Weights of a small GPT-style language model, trained from scratch on English Wikipedia.
Training: a variant of Muon for these matrices, 284M tokens, 4329 steps.
Each number is 500 + 40 x the weight over its row's rms, rounded and kept within 0 to 999. Layers, rows and columns count from 0. Numbers have three digits each. The size before them is the row's rms in percent of the matrix's.

# layer 8 attention output (transposed), 192x192, rms 0.0633, rows 71-95, columns 0-191
090:527540471462461471528501541460524556515465528591420464547488475518551549499533531491549492495430484528469527468499472425586484556480418607480519523447524433533505513423441480466491538541471492492532484471553500552484522413534471541552531474581528488444460483493513539509542577495472482492537443548517514484567443461511420510510527492558521476563552498464490457503448440536445557436493559466466488542485517414510465522521519519493527515487548485504543542443440489505466467532467541494473563504498492503527522500437516399516551453462500474484499468550510527528474410507464571502
093:427496501466470521544483450482476465506455510468464478537542420449487456556496520475497536438539471480528562481581498483573444546446565498454567575535513473553486488529427483491436543574523467533513530541503508522482575538520512518496477458455493490595464509413509481492419536487532579547523479508464497501510546465626509465553522510475487484529533472440511427496475451449499554516425469556509481513496495484514464503433448509496568538511474558499464489534462474530492537525540457614483556492451572489497455454549503528519521482464591449502472506475482466447509500538486496479
092:466515581491460505480468479537532510499580494555541552536515499477521558495563518544509465478534561481552476479466517510507440517575401471488499536544570455574475462440467479493465523443473509471538507557446554473511543472480441427478537492458499525575457460555509429482459452500484496496569513503497508464460495492473502575460446521494445570501513525442517553451506530546479569505516520485546473547488443457495523488550423474538566433448519509485514492537460506427493443497498542432441533517463548555386488476453559505494463456513503547540510533458518597460498476562511524496
093:597489543576484520513495500525569501531461474512529540580545571484512480479506583541533477459488490543534493491508468517520423503532528506528465550548492531481589566489479492502486512521414525526513488515521425532532508585516567475448503454471444535463556529570483432450417553541511496470559480486480513519482563544443490435528551563533464509470506463439488460446482471542474461466550484550467504454469535478445428441520481512514438487466427499407471449508484407521507504526512476476479507499531529428514508538444524506477520530558517571466474493482465536490578498471490462422
095:441498525503513494490527516456554447443516551467512508485508476574487422492516539499500496528535454521457441538545526523470473533455532508458506528467503454468445572435505471513543590514554444484474520522454545539531520468510509477490529488439490485457488548522417487514579514575445552508481560493488455406422483471439488481479437512437475555416556534473504528513510483471502493500499494459500524517485447417552500506458489487524551456519565568496511615522553564518532493464476522460534536428507485469456520553513570532482555460550451433477550508544465519494536581493523563425
088:470499466509483521560370561465400500523492476508479538521515481487493539457543603562512421468453497497528522492543476476495593482471469509489507463490429438502496504486490550541574431506469443499522487506514493549522454477390543467506512534472513514436468515506510466537523470468577426435486474505450553389565519432476493542576465463517524525543546498473537499504487473479475517524481461463455484586499493477537498493488462537558528448469481460477439527511496494487556561497527491465486490518499470545470500556435486551507522581497595583538547487565488516500508502521524543527
089:540490552496530518547468546519553436461496527529461474450532530483567476560516459528412462520482533470531424529555531495512522488478433448487533528512529521497541501515460511520533477492524495466468487431523558539518583442537545468443536455466565545480568478515495519536510457529391489470514422446508502489540598498504502506507429464531527466488505520510493493492509527498575507541484537570517519554495482492497493405467454535559515499435551438472477518411561518446503546475470508520449493529500485531536432586510457439547553440494503534457513478424441521482412518509448422509
088:518453494464513553521492437551516448493500518544529486523403377523530455497481493576443547521479489471468492535470515463561438484464438492508541489560513533471503546472512466484541532513459592455499446535462464439526411432513535551544504434556483449543446433453506525449504576432539568478541518525497498525546494543452503488484547493527461473526538446457467500516510497493548529532506449569523565520491455559419537518518535510468512452532443481567536450476500564519481520497511463581463507501446537494491508543499523519477482510496511527490462547533489480603415489461418510521
091:466502481491490519547507430445463556528500504464551534492521453452524427501501490481508520481492463508509515552484453516505494440546518648456478436475507563497587474486435592488546469570464509396528504443444538556474467477522500448469547491484555490506387485519438464426504497503475501555504441469554516479492497404531540518513486523516473503491469462524399527452471470510539577477563496431507499469526495513429553510527536550507527460477515502549500448543492444533555451486560493436542520565533475498551535466504499522572463571518489472510471509517491547473498519522546515507
093:510536509543487505527418522518480430498535462530452532571433462363566444472478501453479488462522526480531526562527496546511520538505524536392511520454468548462577582493486446503557418498519463467515445523496494525497511514498517505512556411507488477557454559407510505429430449553430561498463476507530514559469488521465503531519493543498550448523570487476506492550493494483470414573476529500518548519491503536497512581446485511504534484526540515480536432493497534475478490424524481525497484531540477523422519488520434529560517476445508532480493483443524462581538503505530529441
090:527495513505515522468471435469558433453523483438452574518567479417551532490487444513491473488452435462516555478496465524504509582527511515504475457562542549430468540501539445524500499497482526529507512418511509545457521520496513581525453501487516508534424559537557500451505454520483538533561502532486508469507472464480384506529530453515531518445440554457488536478474545484537509563513546507437527473482574447463505493554493550477496446551529484508466469518486544447552531550527395466558452443519508455524496521506509441582571511451592470473454483558495445501432507462536515545
084:518530501520583527469511512594441561493540511534538492500498471509459540498481507555408467548476435411513468477459516481509467462499448396505494530538551568502519481543481502460440546486483532544542476550514540526488482452489570538525462541574562510402380481479502556549494527463495499533558529535456534573491550508487477548561482544467537452472489485442377430439499549497455559459506566506462459432500482542477521512471483436503486498459500487503537509489486463473465465502518485507539487513527497503516435493447495475584485499562483464521567489482552516498532493495494553435
091:519491568561486508538498483515490441456519554525507508537541491498462559543530515454470469500502387571551531533439494530493431470522440565453520477433462519531391515483560466580548506531496463521492496434558542532643529470532500545501473531456470546511460529460518447545500506453495454547419534499532484515401473485559504500468528515464473477548507542551512490464512498513523536512492495443471527557530593520478522476490480492442533558529555469509434469505431513550514541481528525485491539529458521465514453497473417498490457490462542522509426440528435540503468486464446538489
091:533431444494469511594490521441569582465522472521549537516529502424511449449521503590458512495551450431469547506523492502475421507558523472562423481458531474560550478598522514452555497435552474439454528514457506486507535421484536495515474572486516491478476465479482434477538466455408512561480502558492525507543563487561430481534534457504492454501499452498562415522451515572525517492466475504488479499424538488517499502482466469525488499524505464538478436490555489462518520547499510526462510451555478527478529541511493557471501503545433582451510481534449494588517506520552486534
081:513525419489491514547525560466509568530470517562425515562484495510522513450482500484531529558455456477532490503545512532487497460484458477488556483516494540548543427470522538488544528460532530449513533528515456447410586469511489487519491480449502481526458525515484518501522482495494508512542548478525482566553527446520542558504474578495559546460465376538517478425477506518469422474543547437534488530468455432494522563418459563449417492511514534462484517443534528538494505466577482498503499553487505458532531559501501496402511447443505505499465586536439443528535521448546500407
085:553498511456517473489545500511519475563524518492457583503530563499449531465469514393514426496535460475508463522521455551471537457521432479534516508534437488402516563512469406471486449519541511555490500599561467537530484461542498506480505510500524475438528480470510463429470463495519534501483498476497510564517444563506497431517521460522486499437523481587560511471514537498434525537443502509504502483459402525490519564502496454487548504522498455501482513529504469480429523444505567437558497548519544483508504548503525463437531552490463514451571532587558483552396515515576433475
085:527496508534430433519499535498492512495514495548511551491492512576524552490584479517462485575461430509459551477457535515498443543542485527455540449481443541440479416485520511460410467522476472551504516513413384430454538526500487511493509467434401511555523549542468578568501554532494441523453537472540541526506539484483481504551521473536502477483541418538484524506488466467502555518508422464475428521452525500569476514486439483526544465465442472527443529490534462541515493508478457498512518478571556485480476522617484475514481520471494561578530497490563473523516483475483528553
087:495567514581424506520529498464474485496476536457505508461481547495495539512476494517502498537513560495476545454512575527511438511471472528433468453441395444474459481591460504451540508497470504507524517510458520470531475542523479479498541536479546577506484531505472547462517513593514481466508473514474480501503616554458483509560549589471467553461418480476525529452454470477532497572584505507495506497492484431543431511433467560518415477481446541542463525533456495476458518464469513503500499480483556535521498541539503405501515603449475466543582495506436478479422499499567518468
092:576446462503531512615534456525445526552516575575519523454525538505486461481543523440448462531428528499568475571497540518464545478465581480472521435453527527533395532499467474534495532456486507466475461483519512473540463469564529534546492487498517423462440489506435542522489527461451492519509524520489529580509483565476546510549504479512450516496462514428531519506518495476532500517543509550496527540367445509609498515499531565470555449525536514463465505500468521457486488445505492447471472472483511504475502507535475495486513498574432487431412450471504439491552574514528473479
087:521514505487466533541501449534578552565534447476456536566544569487523524619591523484417532472500524482399505463506506517524443532416445429543422574448539526553518465446522547550489506467448500524523453474517503487431517471469508478507472560490534487504499451466410473475444560498461444457473510497510546489529471435481500507492524487510520420535432580509547552530514457508527535479513539522500519529489443504465531526486475528497430483448503531521509512505489468586520482489535493446481549445558442489508561506501517474491489498524553513475472555489549440578441476541513476442
093:516524504485524392469467533480519502565545486517516474527515512499533584582518499502522557485444501481522558501458533519530593536515524517462539479497525542514568499496539454485570424447433517534446532463472504458532525503487438494539555396462524512495481485539555534441481502509472497489398480467489478402451474485489580466561464463493548488510505503506533432485499566542529510562563533516515481484533483499489472531453485494451514428525454484508549592516569461500504490523532546454433486492507543502438468471447582486431499468477513405504582481480416529440488496522499500531
094:519442562541549508547502480475504546581442524452472570538507497507494512590491526498453510425471504537507506504454505475511489556609564529505521477488443523498457482496539447491587479454492439530459469468487528509513460496492454457453493579462535541536457521527572555520545495474455512563512503522466494584547487483487451494497445479476535498472545478464534448525430526431461532481553439494494529519463484499547485497498573501535551477538444494450491460378532502495524529554497464425544504513456474583530560498423475476494522463529503563530534555444546452506434445447481492441
091:590550478541550510459533532517493533561446551505468520577509429417466568460526529478493530452407430555484467516485490531439537490492491540499485476520526467564459509501489482451454525494458509498396520473526549461499548595458441492454557554479543514568471482474474440432552496501564619463504429498549485505474452463527499468514476537529494492518526437442469498521468554450523510499498510510510562496508546533484533425528441495558502473460461464526499467545476541571466509515541465473438497459500500501454479542558458475519537432486442502572502473543525490528495479578507521451
086:493526547508578508491409534493510413505515546498453503558521460477458425562544520490477443559553494465449489477512510543501518521516439531483430484462528530576500527509521464472426491471514466543568523491494562599557503487531522497460479532513545435526428444515584470500480466535459442443436550520460541468447511479505505551510489533493529464532468473570489523482478448566462469584486482545521490503445443511471454512487553541579464440471457577442504512496538469516529509491531497538560537469476486527507546414575462422549512490541486469470447537525494490514496490447452575496
089:506594505513486590500555428583464526478518526455481467489421523508466470548466576504543491497573444499505503487495521523487500453485489496483445522569505533461523539587395464503472440517548485562512546414518517462536519467498481518418467515511489579475478451464447482518458504502496476431456549413520529399467397492458527452520470428484537505535507518450539479506524510532505482506554483568484490518460505441505507461527566520539582488481534513512528460494538452484505509532480535522487512546572487526550554531393443503500525531515500488489517455559490504557483423502496527538
# layer 8 attention value, 192x192, rms 0.0756, rows 72-95, columns 0-191
099:465456562507548505510467564531461568473565516518493529547494512500566546490420503497505438512492500517473380485412518482488580463505460496566404518478499505421537505478547500490518466460534491446431467523522563479576441480461440493499561528600517583454485539581514483505563487535500440469507459456541536547493456520434523502476488513526559448451453490499495538513483533556530530519503485452463511485491468487432558477550507484542495479487537482482515527479554525468452501524461582441430469523485399501477514503480508534496474544543476512489528513569508484518471500424566429498
097:532471424491509531510543559445477503474381516451460458546518527486448530477454502451476564473546408550499551516512489474520505585476526492516473459434444502476532553552523531492505472564505441538445489501512454582479543526477522521500488531543489468421538590422453551481525532472475533524469504520476510507567530524535440445525538475475564459498450486528507522534501525461515434513532462477445492494500492556479469504505550527433433555499486510463495508461601545591529507546498464494470395487522528474529502516525458513553570523489504396463491505584535451486513484447493492519
099:444497440437505484494481514466502536467485452498433503464483457498404528523481469510469462520503516468452503572496530535465573524503550530394549475488543472461439490488505557468455423428542529487502475509514600509400493400504449499573496561502500542511483503486483524544556392510487462517490539519499486500497475451522525531451495505476501459538497525549499538543543454487570531504511533457513497560536491539500545534481574427494611497537614480541555549526512556493486481437536475495497493494545519551429503464534517498523489508466489394504522494530516494529437532518496459561
099:534486478478504465477481487490472529561462423488486482465547553411503599540487549487488455465494498526561524414504463499552528450518494417516544420502470546507533502559508553497469439457482484505517475514528460502491495531490529519504499490518552553438470445549626503516443522392566463502525424498546556524591485517516541554527518481554472492557486459568534469529558541497505517525480517527510496471500468497427508569530483493480411510446478532496484421552422469495414499541597494583466429499505496562519475454494474518522527549474511492510492494471505476477486466497523471548
091:482521554456503470472585475491570474452469500528443490473509502479497461497473466490510592537591453532513529500455588484542480514509509501513446560503549496464509524552529507460479545484491549495425561503516495454477506506573501534500503502474588454590578510550530511487518516549526618547466535510470513528422458540484477434452516538500503495465472476559495507510511470527579464476567479535478455427470527468471493532531475499434485495561498579453438492534500504546439499493474513532543510460474544484528493356545480470552496469555439424523439467517531517478451499446509477476
092:517524493490441498541515519492516538520539514477498518477556531498430492481534581500549523536537457546527575432442514503420505537504545549633384500504504528517464514477536484493506543534430443522507484502512449475476388557475490493463506573512501476497446545446514507473523547513568456523448525512510475501525443501480510444513565567478472484472467464472496512457516534503447550510464519422513527424490514532517461572479531429475478495557520537550464492584443485502462446473438460503529523437470445480464514390488544576481468509466540514512501520506507555507572436545527530491
101:504541465541561426491497506452471519457448477450493503492530589491456556536494558451553480455560547582449479458551436512439548562543549508507461506433497541493569479515477502569426502506483471535526490463511507518506555496513507480453512539476493530414561603569463486516539479538480464572447477480522481422482465478537536558562490530459570491471483590528469555478427509478452503543439511434490457482493449427516511543498492489520534564498518479467500521484473420516536465501508497476514492539526488546491527503565481494470535487508473539495560446525560451432553502557550480429
091:523484551488518555443500523462498476405483462547519507443422530489510513445534482566458487492523512496501486455520522489525476523439471423471520490534537442520505459505464442543514489426549481516445495533569479527479532509448397504529454541507443510493565587502498523586477479467553526440499524466437517504491521553524480498450438486507530468571496519485517500540465591534472435512526519534479499485476563467543445476546500508510463548565532526461448580524508511505444570455435564585492525440481571582432483497539489463499548467559563513482514518511482407527532464493449517474
097:537445494456509498498596437510506525524494566424513492391556540598470533558511524505453509570456465480447490502488455440461441481501461498534494554488519453509431480488462543495452581481508541508496531503530466493511490430446471441436466524475486534453544403577419506484471534429547477533535490464555502480529484540540522482485545508452523462520459504523476486489535504563457500487534476559532504533433499530516495489546489478612591488512515530559459582540536484566466476488456521505453482478431516505522426554536537464459507558480534517467495523542497547473525449479511454513
093:495489545475510481496508574511433570558442493549485432527526500586467501565504509522512520455550539476473484490531565472497479472459484532525430556436477450545552493524460548493489565478485417502524538571449500419507485499511468444483563514534466513512561461514461423556526532487515472489503487509450550526478491471490559522471580541508546478528519419567525534536460497475435476508499508534497462501532407574493486434486436440499512514457454502444520464484477441516481493463458581483456528583504535539451505395462522552505485517582514535430502506496513508463524546560454456453
096:473508470537466479540456525471523493473521506416488515533468521501479481512477546458597495477506544548505511479533479590477599535432564564545506509524478456528451513529547491577553447433483492442464496440476485455504478507525496465486470492531473491568595538479527488451388457483451534502466541487489501546525429466529500497441559469523511535543520500549561545537544487537523450512466390476552501546538505441578439521513559510505485485490523485554421465495460472513540538497499514566453506514500485453503510546575497470408503485499498555474470517493390506496446529457478452545
096:436537503483516507448519544479491537543521440507451522509494505430548471549486522542503564480442601391435455475479488526515517553454505464528461523574533448458544486510455465490459482522552491454480501465418494465484486527479458519490528507555503422502539477554490541472549508485512459507606426514534488486602519530445489490537491459522518495449530490422486514545447459529489532459518483554514457521495463524498450514496426500519499468480504554517539494504602494554474469535438459550525468455500483556468483500536551481522541501525468522441531523530560487449500605563587416458
101:457509508451525494469520519575486428569472429476461401528471523569500539574511490462520429549501527560529444549498522524524584546461497562507552520536453510502506514476512501519471508545413512598531426484532524514505454552464468535457569465525450493530533520504512542491499480523510539483496524468530437505498450513441534554543414565541536567479483494493424550463512470442529452513595469506566449511537525524497507494506505535507499503443518533488469528445508509454511453487425465520556524571460492500480486457461470464550518476473546391461468424459494537511552465482456457483
092:467502523508533515486516442514548421451496476472568512435489571470455506541426473536488491438510535484427466525497485486455510504456524519516532496444499480456467528468482440489498523562528496503454468484503490534528407577534477513565498470541471505513495543466561578536492498514555473461443478492492502504454493519549460445513532482494439459531561546500494525555469531458565589544507449506452549499506539560532453441590535452526459486439516535537574506567495482466474468484439524452529450489530557491533509481475468544561477532475483517460518403521574542429543461577388510536
094:468532450520432491492516515454494557450456497474552435526502456512511481512551520590522528529424532508490575546440532410545462482551545554451422505466537490575455470501529566551558518474459476454488523428452531486539531544500512427473510491483499515494457511555458534491489576508464482499529534501499508441484579515537527577470520516554473517558487555405434528536525439525535516482567495538497569457471563499533502388469508549520455517467489534549506440445509491498514482499483423463420515490492456518478524501453471550544547438449535493492464493477493495508563450511472556482
087:532554446477551513529521443556536456470518562486481495459495461488490497483456608497535555475535573517508415554493441497520555440521493517535513467500524422508463571564558506531506516472535546453486441491593518575553469564466487490574518551551604485467544418544503423476457471444487540451501479545474425506503448460501518502451482547458491465535525538521544462485501505425522460468566562467536567523512455437461525496523471554509444568526523521485555549469456537473529471498519481436502510534500537534500490471473500531486475479548506455419530476472466484514521553536511481463
093:522434473404592510523555470399485477525466491505549509475522469510518503499444487483553535490520440482546482449517452493542531505549569484523532518485557541532494480439507522525451494563481473466464448530465593466458559479459509509493453467498505451411549477474481519523539465451478532547516565501540463514511480525501514500472416426530465464526596503490496492539553476534478487386476481509485551478470517556456550539487526447499484511578559455509540428492486455514519556542517482486491479522523420437475514536537426566500485418567567484471424527501543539486499494499487548551
100:461481516517481478392514522533498513460514456471483516480511431513526469557491498501524541469576493495486505420459454538516514535519489531489501569498511514481585504485559487471454493567491512537595556504495402526458537433423416482520505555523484544562540457497504494445506434498571450516518479421540497442500485480534473477433517491514541504451525499555462528530429562554535494474470544469526458474645533489445422478490507451525399557505502501540503509516513442548539526524449463533546523519505469534526480540462483469479506463472549557512586497504449534517441462512493472540
089:528409492464511491494516559464406497448483499523527470479530466510439503363425450502545458553499509524591529460501520467524554497525456581496529435524515510469496466535485487427489527449528473509482521546549499556491458523514515483523542460529476548449501470468568534552591427507527515518537554513472456413499561512514468491539538529533505562433544436462476517490494512461480497582453451506491529517506502423562473497492468493474579557496480487444504492493557520485595503556489508560479484497421573549558493480476470497452491497539485473503507485444528521416501459467527514560
098:414517504453429542554533455525482489498427559533462549463483552439536422418513560543464519541511512535417409510545447462477489500498492538523529556486448453497486546442441526538469526513561495488527461581500484522465477424471544479478449545493438527475489536481478459563496475497514488516564511532466484527522570555489467556429442565498433524507479489515492563532514482439506476468489476497531517515534537545523483541592500511490473508516521501495422458493434511503528518484506456485511440521517507552511435516578480520635467489484485556546419507550532476548518490558519500468
098:554564460475460492469482508549550453444547509518460472525457497499467484447464410534477451559484471459502483476564502458515517485417494502552463600521541503544532473529437544490386520574518562511569571520468477486533469533530520491521545472521481446477534450497484451521477518515492532474441478488473494382462458549503525479474631516474506468501425485437497499482458490552567426467459559512490429505571525471479503481502453543471468552496530506507498495548482537546494469456461522509426503528550540476554474510517574551491534517532542464455462506516446527533559535517482498559
094:423532517508481556542477507481431429484516477493477522500504515531481509511504441486488561500533557382530567502489472503578447535485475564542495578488455533486506481508522500524554519467500485462614424510484501525538467396470484468513440493519441467433498525551449544563432516430440431533487543471435507534539524518455487434463505524467494516466438556472506501480570488506482445519530459503472501523500532492537519551485531501470495576575566512471550472531554496418564476495425520561554487562489553508531540429479562504481488547499497479465539513515454479443510529444495472527
090:533469486467446529516566530487484550493510466471487471494494514534533578478485448564569464486469539545525504420552504484481473506487499472573541440564508502448502452496503513541605485564519546498426473491508434495410456495471427517486492530496506472420477549462474534463428542513442583554580448467557447462508483509454499537500560447478501543516543470449501478539514481445520547530459502477476495512571543527465418493566489492434539488494561437524454490481502511485526526500491549498482438511617487492537421515462533559495555575479535486522530459450489539482491465456530447494
097:459381494499481432513454562474509439472518514514508479454481488486496526489494436477495418561472567502560522454487497539489489552509579519544552500516528455545452462422509515539467518502400472434499478545511509524455514535507543477590539527481515482503504543457519459472514508507506499569554444590467516554523525471526494540580515562540479469483503490483465566487480485480572499507399489466565499442522459572500552476513485554475467494545485472513412466498481524537481566493487461589529505450435459485499497531595549491537485492496460461523513581473482530498524564515523451423
# layer 8 attention query, 192x192, rms 0.082, rows 96-107, columns 0-191
100:463446481468454579471480569473506505469536549497488452489540575514471445524459584554528499533580486465510550501533553532482550498483478468474458438499559408529450494496496468498473414460545475528552543523526588538459515438454447545517484450543458507508463468444542471518505505550416493562489486536504550485450527485509426584502489562570524480541488454472538499470510527502514459487526498511510510552490535489512504424477502540452494497474512481451493563497483418482517640542530478561495481483514450521541484523469493449471484440496561447475540520510444516581482534489421459469
096:523457489528563517534472552505482465527534495476525511453549571463445504502598493494548523483481506522464438483391475513441507479571402431510444450496477442486535501576524542548472444572510527497468530527553481446498502593534494511473467518523483561511474462502448513489506487531478438501512473478516565470452528456539372518529593552501501565467506525542517534473453430494532503517491460482556510479457560469443532480484504462525455467512526439484517511539486460488497553569490459479530488526504524473508453473498426453445470440532489520397450505490487473505552568536573530483
093:509413443480489508548474523537568498466498503522453443507553577421484518470492456502515615482497471494495549458451498502552515507463512495510479528494538567488509471484392548444516457444542590541463436501478486512528502471494483489563567501573473460421493533524476515526428502541531484519488498492479489497463505449545524485477448547567475503495468507445556529494486520472546476451523522491438456580484549525514538506544526538517496494508496513530545479526521509476490508543506430430427529498471560571447518546511573407512558520546539491434486390557549490493408478544529523500
099:516466507548540557532484480438524561506453551522459532454535495482456490534510495521439502490497554435533528526527530581524478397582418491528429551503573478547528474535434519556521484483509507487551491504491514502485522567584473474441486499483502511485573512472539497495558494528454486477424601500528573564490457440533543470456479510538396561493506519504461520418475518516425540461555490507531485521471513562485435469508455537498505525506497476488581520443439500454487463419476532511546498491493469398487472509546495495518490423413524522513480549537500518460453528541501493521
097:512483492556484481480566487614515472525496495492560568529477510452446516440535455564564522504539446486582469466535502447558448460492520483535468437513430533510396517488539597485475425533514494557521530515466537521449491412525470553500478514505535509476589523555444497467534473520524521449513559468493443423512532576480509550569516495495475529555433535438477486477461500515539557491526492485526537483523480540515518504483418519510503444453432439519540446498484485476552518508494569478463446521500476464419472468493506516479529553467490538465523525564496472412447490518481508565
104:520470570508481465494526421510492442463490503535502469494487440601507597555514476497485547450513446491463472493496458421570505476568479481468528527469541534527463507479509500524579524491439533516517503523501399499513573534467521469435536539500439427471600498448513490457527535490506496499527433496526420502523474516468498505443440472488499514520499462533457456453558476545469522566426430554478505552475503450491585530536496453526490529468444560520572492472506525578512510551467472568466494471490484542477526428504483525527595534458503550572533506540540504566491438515474497463
100:474473459499456500474483523512464514550488510478510484565518490453492511482520478530505472472504456501543498514486543552586510487441489510551514504554458461548478474548529498504466509530543470426522517529525507494452482501434568480509466529534484490564533512444574504499463494552508468553451478510458489542400502401526472518482567506470469414484515512519538497441485590586477488561465535471442468420581547574510460495511535532415434485541544529500476446524507481509474492475490479502437505631472516524483455467485422466551479502505494496430502438547512516469592580596467481519
105:454449526506511541525539539452495541475540507412509457538540505462504471467445575448553463570508505508526509508492451521462483537493479538594451516432594481500524457568501402508450474546471491501542467476502467462503541503489480512528459524546476507470546479513433516514441548523498527520575543572525535443516469460542471461518554494527493428604430465514468524441557469482483572485517490569505503457479509518518546420494571532517502543440468478512467480503467461464528529555500502548554510513593449504508433475457501515531424513533478489511467424468496553451474513526455456590
098:444522525551505470508509558480459564549515529475496523527522492546479475559486471513547506472521494514495487513485486471507458443572522457595449443457447525585453453496502505434463516548455493470465437481514489570550429496550444486641539464485488529473474552563517466580545523446480464536522506489475473456448506528543552470412467439526510536389438542515453500511477470486530507469556505522516459521486527517536510453502506552549515413509489501569455458460467444489510514449469489582479487539490523556519530477430517481472421545518556499545477573529512564503495484524484513543
108:460522504492525498479506477489505479553514540449510496456419455517519564419542443511545514389510500517449515492543552484571509518461540493488493533453487458469507530494503523581529578449458443496510507469458499513458522484413483522549529496465490502452472494470439587541543483450578521463502395480549500551506509547465531547540446500545523485544510497465597513496549485469461508483489472506500463515589435492458515532565408489439602560546531504476482493542504502564508460506550493551473557436506462460418505467526527527484579509531517447507504465533535481584466508464506478476
117:488435481492528495473474506548419555494513500575495519523530505523496488543487476497473478497508464502459493486587471548517504545484547496479450470476437507519551502502488467453492459513566458517547442461459501544506448465585433546549493476539554515502510489477512462465472511543469499524537542479462496437552434559496522430481459484509516490584454510513505452604479458459502480500567514539535453454555579503491524487553601490510518464547508539532483546491459481405556523556484522465582381473555500537499458468464534494577454538499458464518471489414491507384514565502482493533
108:601436539571529487493516540492479512568564631517485542505511504530518526524459535484578512530430444455483485483481490425571544526501480502463422527434570471457485468531399446552493445450500496503508535472460463532511485433477478554469485444451491441457516460531558547484526500504509559529505483568495454493503416526541516571486523509530497514573496496520528484491514523482480523438543516433487480497452483534533476511543534466422436405467528449524512554479479511508505456489470455536521540506490501482510519520514521529442480444496485632500498529486559538494481462486532455439
# layer 8 attention key, 192x192, rms 0.0806, rows 96-107, columns 0-191
092:497510445516533559489533468481474552475536563514561483492446547484444440474508586474491502541514435562506485563449499506464449505454593472558482539485520425503492505525549466524492476475602477512483477491445508500491535514493509519450495488557469462571471456494549484518501505486518456580406484535539513503520500455467521475486493510522474463498443426552579465405502532520501443446509483466512490522488562565426472481535518513483526526481562469501454534489555420493538562508573509525403605525520450512483516524479490518504422463570502474479476449547448563476516541428452497521
092:488445497538593503522520537577484486532550441420548478409505489529491473486531436520508485568505485579453498536441466572450488456572518542568469471538482451502490406557495566489475462482518487532512575510428516415450481538488515507547501544565471481516489472464474539498472502517481485483499582506438482538444484480554444505576584449485503505468545479530551524501474427478539506481522493460488460472464531496529408480488540481533547416492471567434533497503456581533521587508496439531459456544502509501510479503481498512431462452511478484473473509519511427457506530533528459504
086:553476463493516531464515458529530527537478478493441490549461510401481517429517506498532557526471476473456483521505497446513456511463546458521490474505496571502521531477436475452451503460600528478498515523416498536474450472484509422524505470518446584444513457536529453457451560529533521519513506508445475525425401481568503466490477513499481525515533552449474510525459556490568469542479576468610513537565537495459530464551461501519521382549528457528497440485527505469492551511471473467437459525523554548470521483494503510495509526561519576494532462489542518485518461565622558511
092:527452525520555480512504481463475522465500497509528513448517499528493434444423459446423548501491538498546481550395521527529474515533471549500531508558487505500547501492415598417507475518542474473509509466492478500546465532553461465522503578463506527509503423554514522527538469552484432521504529467490505518438493517526519554479439511459505540497529531474459534442481552498436558482527448528495507563500472545491418549491472561566461467474530472527577540418405553489452484475504583463516503459455466404573521446548468542530509460456525485540514494553499558459503463524516477587
099:438555499526438501567387487584395490425522520506534511532567470473468519438558497519530564511499444439529486501467495507532524453508475482574485484532477538454453548486524558494489490514544554618568480536488482509543510480520439626519473526539540459520487571480496459478472503475516530477502463457533453532491472538473501477526536528557480487540473480476460484482453538461501550438523525526552495520556498545579500491509448564473485479499448423492475503447483505482502478479506514453454505540491484544358554488468568467524449464491446509508521511515534443428503500498504487545
096:466554535435521489447513445417491458465524454470501591521531464487574542529468516477478468423564473449457482481535542517488477533563510446370522515483476547591460560509482549492578496526525461498520535497594547531499539493468487506486474492480477495510501487419526464467535507564499532569541442569526424440561407554491522553453580459476476502582510483530490460546486515497507467519419502495481515552510465472532523454517511490469516442526508446512533489540511529525538528539450476499483453480486456480444545434487535513523541492467467474482623504454522483504490469495478487487
092:488536498547498475482509563553531513465486584502414510494502447458483468497501497559495463507474509550501557503485513518521485432521501471536515474517487520580469451523445478497477507548553445447474478499510543463475550489539530514517533500615484474474560553467511548562434519554471476523487476539495496508443551433555451550558584549518464473481496449479543526495491469471468501519477589418439533485550492523494413498521492519499448477446508576585481458478549430498443542506519509533454555555487460460513427552487428507499522462501471473434478439483484514509542457601500566583
096:524489482433489467543466430543528499463505492441507403416395444501489502401459461454553554577516507472491506486424480514448446481414481519532519511493541489530523549508567452470492494478522562463505446469539483518520579495521495545526471576515439464510540503499466546581499533546510577464458483500533597461479481496517552535484540483417529501544550489492560505486463529469461536498516470512553463453460464434453531542507463537513463556466489527445576509494517431504529488560518459492541509470526445496439525475514551527511515569517491457497468532412477489531519524520480575522
096:462496457489513499515490451549468493483522529508448522412471485532516576532581459464541476515475485508530525534485470500487524498500488434547499497518486520605442488475524504476515557497522445450497472477425525421551448458483461536583546469432471561511460484574585504544534519479545523504448497469528497541503448485535479493450500466505552474435476425475490518544480628533505517466561471581493538502527517482513487513495495487510532429435460475540435409468530444513509486542467500520522461598467510534560529453438442519487540601525541498562472506562490518480545460493509442508
103:462492455484516515479560468462524526522571451481574563541524447488510489530514519504516540425513470572485503404551517448529495523483561571476434527465481447476480522469405474531531537499451487478556521487476508484496509527469479459521512512455547530476545522530434431443461472479539476490464498448564557510474454523468543522520449546559458494580513529510455509499537443488444536515485539452523505525492418510460618460561477466507554543440470422560442481548558485517503529505588508512529490465494512561452526500486535421521539496521437443497467544485526523560403493517469520541
107:496455467502502516516519509472464574494501603536509447492474512519506564508559476427438523517470514414501513484476515509518485552451571546503477483521485544518521515487514463456490486554490438529548465492477467508534460487583480485508566473492504524506524539495537497469504496485518496519509454478486518486594522496416549442490508452506486450581460466459567514579491463485514470459521529429566492455486539510489469537544549546505521520474456521498547539468477456483590472601528560443596441473580462511447494465528513467549501525496471524551470462389478582398489433517440468507
096:532468569471490525485475425491395478532533506521498495532479571582478515493465498553454514485474463513515471457572471450514576467504506480461466569487544514463532492519498508487429464525509501482522531443441498520504508427542474552529520524448426480532477474502535515452543501516533480557581520539445516469597419440521502496531576429485523498585448505562559523472442519523424504470521521435544479434376517501478500520526484518422442490556511459557515527454526530430581478553532522485489504495514499512504515487446506482539514461556498583481479532514542442521546497467508452510